Each number is 500 + 40 x the weight over its row's rms, rounded and kept within 0 to 999. Layers, rows and columns count from 0. Numbers have three digits each. The size before them is the row's rms in percent of the matrix's.

# layer 9 attention output (transposed), 128x128, rms 0.119, rows 31-47,95-111, columns 0-127
101:520527507470486567555525561607488501466495545428530493523534465474516469526444516556537502477472445469545389491540487468503585505486463460544500547504493433517495494466526455480537498496549513448571502476507479475523512572499516467480520492561519471534469470421407484528503507535531470523502525445542598516499466405477518465561527540591516501488492472540594536485510502521516495536440
094:486373490464478569480555508491474469419523453415452452484582510423500436463548504474516452520512521522510504517507492568427487510512464417473510494514458491504508499531503477480445527536483502482546529473502469510547456566556478531528543523471452578442507470497555516388519498499462508506440500496492533500459523515541483441542445552496452570469514563435454539470567464483493523485514
100:472495531494528518544554504553505535494515516506527449482548517459461465504467506504453521492547549455547462440435482478554428458502467462506506476558473522554478539550464461522524478520440466557456484483461489440520528510475467537528425611507533569456417507513452541494462499553471522532581456580470457473458516433522502501421528453516434558502599465473479524539430505461489469485489
110:484485464473525477433540509453424547550446497569482502485505512518580505456545459542497500527516450530602510518550502447469485519523511427543512531457485529517564522468541517591535465542473503470470530544515502416469575455519480515473493489470570513474568443467426427410475544486559539463427500530498533463469480488476505560491461571512496551483506499479480482564535526574491482488532
122:441499490501491478370491456485589413511587455512512450537497483550445471488523451438551479529540491576498438543484537453484472482473480529493466522493496510478478437502517463521451521499495538555524448639475508491506500535538534464437487551491540434467482527490472489454480578510461449484481519503505492519432445428536545520525517513493495541490517469534535526527581480518581529492491
101:502455496515452515500459513514511473535459499568468517514526547490557478447501462444502521459602462540474513482411496461518509397553535526454460456522455528467606480493511525450521483506532489520544548569504471492508489540504485425451504426531536489502469568495553515516517561461535489421522472413515498496520584467534524507452510471517527531517554497559441538528468489460484581590498
117:476534487569541472529490495539549448485530476533509493518529459550509566485537528564485459502458464431486508549511499573513432540507435559536489527480437457474526490437495537439460519468512505504455524451474435462454457545497511510478490485504584526556520526531528540523476385506434398510460492601508544508497546536546500480530447514550469528420532522524454517524461459484463443449539
112:457557529446510511567487563495506467486451495514491550508511467515524452503464472494501554406477495500440422529525513544531479514561466492556543561619530489478504518544488491548491411515555547629451493479497536488515468470517522412469454552441485512490480512454507507508531488523512525561462538543557592491479536534519558545556484446461511503529521545461434533524466489484513548472516
097:509495495419516521496480495510532527519552488520554457445488427513581512535554514563486518542542504518480423541487531450488502529558574459449434504476473552537468459519609440446531539453477451467493533513496533537484453505502519421480505491483514433496475506520538513602480425515484460526568541534527424474580502478447505433548551496514528528448455508488525568504465519448474504468535
100:484505488520532475519468473484558500400481470492460562459476549491514558474506561491508588430527476519497460514446502517493509459467459470454522548548534548583537453540500446414527542441514495473452479529513506458515522476510526579543486520523439511433519507485452548468507561515506423442419435527449482568561448487514424547445573513460457558479498557505493484477494532486531476516478
096:543574444458498481532539488496531486502508511531454524483491397522410439491456524480530439558505542475567491468524541455519438461438543515523526504503488504519480478482494479569488456483458529488523522503543458491462540556476532483466501441580475429513484454502541418421431467515503485525491495472492497478533483553538462454480514440423480606511482513523470534575572477497487486608527
101:503511495470462544530470529546518508468536579506546448490486526539531512494491565442531524537478547527519541472381513458498528493506560485519477482494444483517362551533462450473489473532574464472507452496488463524555495500503508505524501496449510469452452510532461561415523465440483546490569535499555574431525492493474476505509494517373521484492464504512564427494459459555442479533488
099:475500554506513541442526392513471465461542508548566490540490519556436382574454479477486510498433550487464466487542545482427461569476501492478490500487555529475535452543486510423533420526494480481448494498530513522519455544441463510486522532547481494534457480497497576465413527538480567544507497508447501451484473498461468451498475452496452476552510577534538523497493541569533479569531
104:434497437467487426489569535484459572524522477457491463508448520470461578520472552456567478563513556532468557503464513457557482424471537443521492465561481517470470510481563440511463458492522508486460555442501510536482525551520535569495520461472476517556552521561504505478523443392428437417558459494515501562448505488466478489531515512485547570519468481448479498483541487455486513515461
102:499488437504479492451467531483453435484558507552487588464475484599519470416470528506505432494542543410470551474554481495498502493553566492430520424552462537473472514496463607553502555494501450472507425486487514516569436552484517529473478470485448546477474492501473483486510506500478559564534467518496521435493474523508477458565511545504559565527462564471517443455470490495520460512559
084:516532461453488447538467525450605446510468508541501548506401504483538502528487513523463505529579533463518502538421495464533482520511528440426483494502543495520507485487487428449506554456498521569464483468524505519526501479464409504486598465514550516583533480522449491522456429457571561560581522518535491550619476501505468500519490474482495533464464524451487482433479524546518494502482
117:594497456517565540540499482474505482563487484417571548485569519520522526517471477407443540568595523466442486511541510529441495465442532448516471506413493534454443532503526475484449503540565515538540460616544497538506516525537495569558465487491531518511476512508486506491491519542464490504527527528538422487490514457541516533578454518535470542438529583516500508537534483543479508508498
092:527563454529481503480528484445500485418489538566498570469451539486552501472540545458442478503542574542495526447458473495467501525498551478526471376489464501454491474524436558534479542474572498498454489522548533558495498402518463492518526491528562495527497462479540529517505537453539467515428544600549524462522424536520517550483446478426507443533446543504443477486453543521531492505496
099:453568475515526447498557523476482535523515514590524520582500494509524476573449513497490483479436546471543553452482535464550504487512503580535500490511519581489566515467554563563508423500488503498482500517484505553472516445448546496492496477484503437517559474499474513578481504542524509491596542517445396479422493543495502546510500454520552473610499439544547471488467544496565471516531
099:509466518515496439514428437489520514532470553546539563543489494553488563519518497529486494479429481528435543508485511494461513563469507497495514561477534517432524499457507506508511560508548564483506484426530513553447490459531530490501549452544536580434540518450463487549506468503497416505423482463530589500564503561509398542500475525486520366516507513502510453518579464554538514506492
081:523513506488474492542500482504512471479494496456520489468447466491445421484446518494489523506525519456444504466522544531439494439519460537418491492493484482511405535572410493437508509474536545540522472523463488563513489530451502491478463494485442480455490494595544506524563462559476452521558508480532462491540539489545454509523508425477622485543480436498437504437472372469491540547539
092:616505533506489513562447521513471519503466564482475495511461516452529531478500519578462551467540520426481530467491425529508583418610527543502527505531478545499509560534482498520539496496474451453512528394489587492566444436413494492525513499487509543494484491533460519483468446546466538498540486476442517462491533526518444467469520504495467497574487486454467501497455463533427493479576
098:534509529481594500516508514494527447556513524448502566505508438478472523601490521496529569572456488505528509550477456557522492524488530455477470488428496526531504568530496482566480450576548446487516464540487529523507509492509532599524542503445537475499447458439477570471478442542488531592496514528542506464549432544473488499566539455473491465520444496474536514478550550566558478541572
082:580468476439568512428538464492497514489462424517509440433508550474471478518505493439512475518571459609493513491528530533503558563509551484513465529498553495534487505519522467534588476516475465480544449486491514516484508500481488521527546500494481469498498489460456477460509586508539547554436523464467432480489495521453468516527574450488392454565527524434494435472471561543525514604497
086:551451476463497542432500451546444532476522542470523438543454497502457531527537458438435489555537518484528559499512514490519502461467501468482457437451457544473486532511527510466445599507456530435562508427480448457524486514493476559529508454517471504478494554555513482505447514454485448452555460454488410530469419551567489531551539533564435479439500484514527505565550488468447495502437
094:492523559548534511560438471486488482559481447457531487491521571547462471574493474452549505544460446587555548487554470495518489472505439552386563506488505449424484522399461535545525487470478554553514529486502423485528539488591477542513438520490490544525510547560487480460499526485504550514499421473478566487442520490535528507542463522500439518567543453519505465529510469506500478501485
095:564452564467449547434485475508475506508499532502484563521453451515524460468500471508557502546586495468481487465460495533580495514577532474506472479558472427475419544412479466591494489562496545526468457542484545415441458461507443496513524482536599482543482523474519482475504493450450528466559498489548463497531571485441550456498494485591532465515500536520529485507546436489493517480484
091:458509552531496503465509518492384526451524552483522476473493541492598527575490444432494483449482546487533515503479520565445540498506483501467464457516506540448532529480539439457470472600554534529503574547477540528492487498539481501469482554469479537459570456484492565518469576474546557485469495497510501505474441478478569494487483523548491430512467475623495535437546506540481515422474
099:502471496517489475525463438461482498536575434526430592509491431534465440480486436510504460513499476492523486522565517496545463570504474464529518490511551526510595492510533507545500540448448522506468472529506539517449468481512457477481486464584487552532511450407467507591507542627562549512511541515487448575477534477494513500475522502512535479457532474431448486560555537497512576532491
084:516592520508488500427493528427516525542567511477459514489554457413527538440545461518488547561589488516545493461494516482486507436512573473494456486539486525501518457516526500527460517533534523520551463543495505483436544484541450477454482490487479466532572556479467403440495512465466448492532480516487459542533425512540496499496471516461573558496446468462532507507456412409540437442524
093:519483564449503539467390485547517478479514543482487509555586541467526514462498456546462616449487439445561433528511505483504515515540486467503536557506484504545501481528435535521566491455519504426505509468437504436515561460521477402518503533515468499426474472466484431580540535526560524518511544486570518502555462547479537506485528513551535445530527525458512482443448499521513494505550
098:480540564466485546552504532496501539494492514479478421582482487383546466605564483539527502473491451548472509473409481448467506436510421500564472507482540499514545506509549474497528499535482446497398532468501527481465555468577525525490521529514553468480498529574505526477530485513522480515404549527457458502494509451430500496434500505434498501433470484494468495505487513489506576465429
103:530521518505452463515543470554464479464511488488510481498600455543503457503485487520492514449422486531456448496583487499512542426462501533599515499490477512502402451534473506556504496493477498401524513538461542579432515531521526506516514499596475435524475482552525506481495584542469519394413529516446526512413529482514497478497513548510542468520574473483545483555549501491476493492529
089:500523558531485392448498476546518462405510509510527463512465546545544481500420478622523471515498516522514452548508486426497525606492534454416464495522500529514535523512456496495539514452465446508447468480461530451551461535503490494492550487520512506529493501510544412526484425451534477542531560482506519535498435528449571528464520473486551407506515439518541537503499508451548535521468
# layer 9 attention value, 64x128, rms 0.0484, rows 32-48, columns 0-127
094:467499499464605507489462480521509517557465509506513522506476434577477517513473482492538505502513490490438468520503486451527556614456554452487563451443566503543488484510500498536472478479544501490526541420514541546449447454515533467422441460513545470513540525489535453439440495488541581518479493454535524478555492467420472430430524424449514427542504468542527510441456530504495481537458
097:508500488500467467525446545498478485516568467507478549480518448447465464474606520493537483472427457462526494489468489453507487513545593540527565531540533531530571490523424538452461510509495509499531507491482472542460524549519563512447453478457448509470514498458495497533612493470526507444586498475556567531480550481482490508451498531518454467473462516520423535483552478498357560466475
092:477520449496481547466491524542566452501479509412535422561563486605542504476487492508519504525442562533438537517463456468512499528453502484497494427510440511461438463415459504440494542554511458538556469451575495518532452495451472429528522542503472529467396476470533537566480471465444534493528482457509478495508489548557443552525546460500500488483500503504499396467502527457465479493519
102:409515450502513548488474564413531508489502567518532448472536572498561477510456432505505567505542508478521524446527465482507514488471452470523517506501530513582548524498373425521480506514541473506452519508536405516480465442434507509396527458527476478483473478559535529546494473544516544488520452510489427420503533511544506577554484552455504520503459544518476435518463483532507480514526
099:492568495435523531455538496510563463480573476525482523539443501546552470576450485571451537482474534458492481475565512494522466456575510465521537549539541445488502452561463479508525544547506534472475493494464430550442533511531522507510502500527444488430461400453487460507437482541581546539498594552459500503469514473484500505503456530453464424536571543533471489467455476554491484544542
095:479457524479454404423533498460515528503531466542454558487473570440496463515497515444475522418576568563509497478477517426504451440485516564484507493447545488518419440530551532428575420514481509501476560563482517481542534460515586529495419501457477515473519475524466519558535446503488461526553548500485489470553550446470471524443502490464509494475494468498515451505483536526456464476543
103:511455508481486445495489485468468538506513483498460549507506497425527514449458543592567521487503460493465535531523505492467463523503458586514459488515541530549454505531550479478507478464471437474519489524467463557492517595536489543511470530531520451484476513556496525488502575507515497488527399483499496467498613477489467557441603518499456518407444492506458582561474457527512408569454
099:492495549560526505511522425488424434481567505518479518477463555525499486477487517478549544504498578471551461488527417486467472499464469493526560565463474474493459530481493543439456540500511518481394485498469479444463545545543458461526503475383594490523509506572466469498500503492574421469439545519447533492541542520518425509514511505519520520528501507470538431539512541526481405469540
107:587522493480447484485536561537493518561506533506565422560504574525557530475492427489519479481529503468504533562524491549490542452571472492535506564541513504497494501520533425531480463511439514449522507483518485502556492506488513500435539572500464479556511469478597430581521461478538572501490461522499516501465526485532561557490453541476485515510469464539436556535465520500477504454639
094:481494519490606491513481443468442504483483456504602482537518463483475526505465452452482575529470436514379579528516393475503551520554538478418452457474507487535448534554463507513439460469577500514558529537416523486496501456508484506463539522509539483565477493485479521455457526539526486456464526481475538496428491488524470481512510531535501464512563494527543552477513537582490521556517
096:458501580553464454537502523557464480483474450455447476534546437485477456477555485470540442493478417452483525526562468512494492570513442508471552484511566533465554422444543556488465483457453422517517497489494537492496510464538522471479477473506489549515517495585497438426565493524554475575518521509496485477500459457509556485502449587504429490591498528488472560438446502508517563494516
093:506496516472525459459456421450472481588451462429417559462499512469527550478488460451430555455541487492539546505529483503575496508540504436523515515499432473536566544478489430482490488454506449509544547484462490518507490529534500518475576526476491531598454518464576548527477462526514560499533388499482499550500527472542568518495512476443537504510498487484470481457535428450559557462466
105:515472590520454532475499483454532516462552556524524504522588578502452490476534526552537544508438514556476493512509468576484486515483539528531527521482552566431597467550517530451558573459488446488532449438540520455492442450509513470457485527528552515545579471440574509459514483547459492512413491510504481551447441487532561509531459581511498484460492547470512508477501493514525560495518
095:487441568480595470491533480496518539502475388447558460459491454492417486552455511477489517574449439551494459466465575526462532536446516514522470561407552476515491526434498491564442447537509506511516543542511459525485451498513521519468561526538539557452532507482556497468513456497491502531552488545512450525491447497525593540479514504567533456545517514541530486475515452474525555555488
097:502493509520490531485514554513485450489526491417534475484461531537521524485481450539540567478448490540500463473489452507443452567448522504446469453508479478417472553451560563535567428464480490429493535497478518451565499424463571593479457455447528528470555522528471488541508478508487477462518533457556461516447535489519564449498470484479524466512487500455500618459568454478577502519470
104:429556558494502508525482501503543539522451527569440475520462466476468446561492524536471543489493512436435477495492515450566413538554464496590545533492537530525578485508528476478587499510517479477479473449472525520445462443401535479485559531491481555483489495480524512565531525507488513438446486510440498442457544583531571485506552552539461541484438449501561488451511488477456519483467
094:531516519480424548482484553532496522527551470538483501559422539449533572499492495500570506459424449543466480498382568571498499558437561523511478531522452512476492538509494517523450533453470587499482558512488488388520477473491547458432489521535503515515462472443449498514510538469509507478546448524498445525488544474424560487481510494504559467440555505434478457498485500521538559467463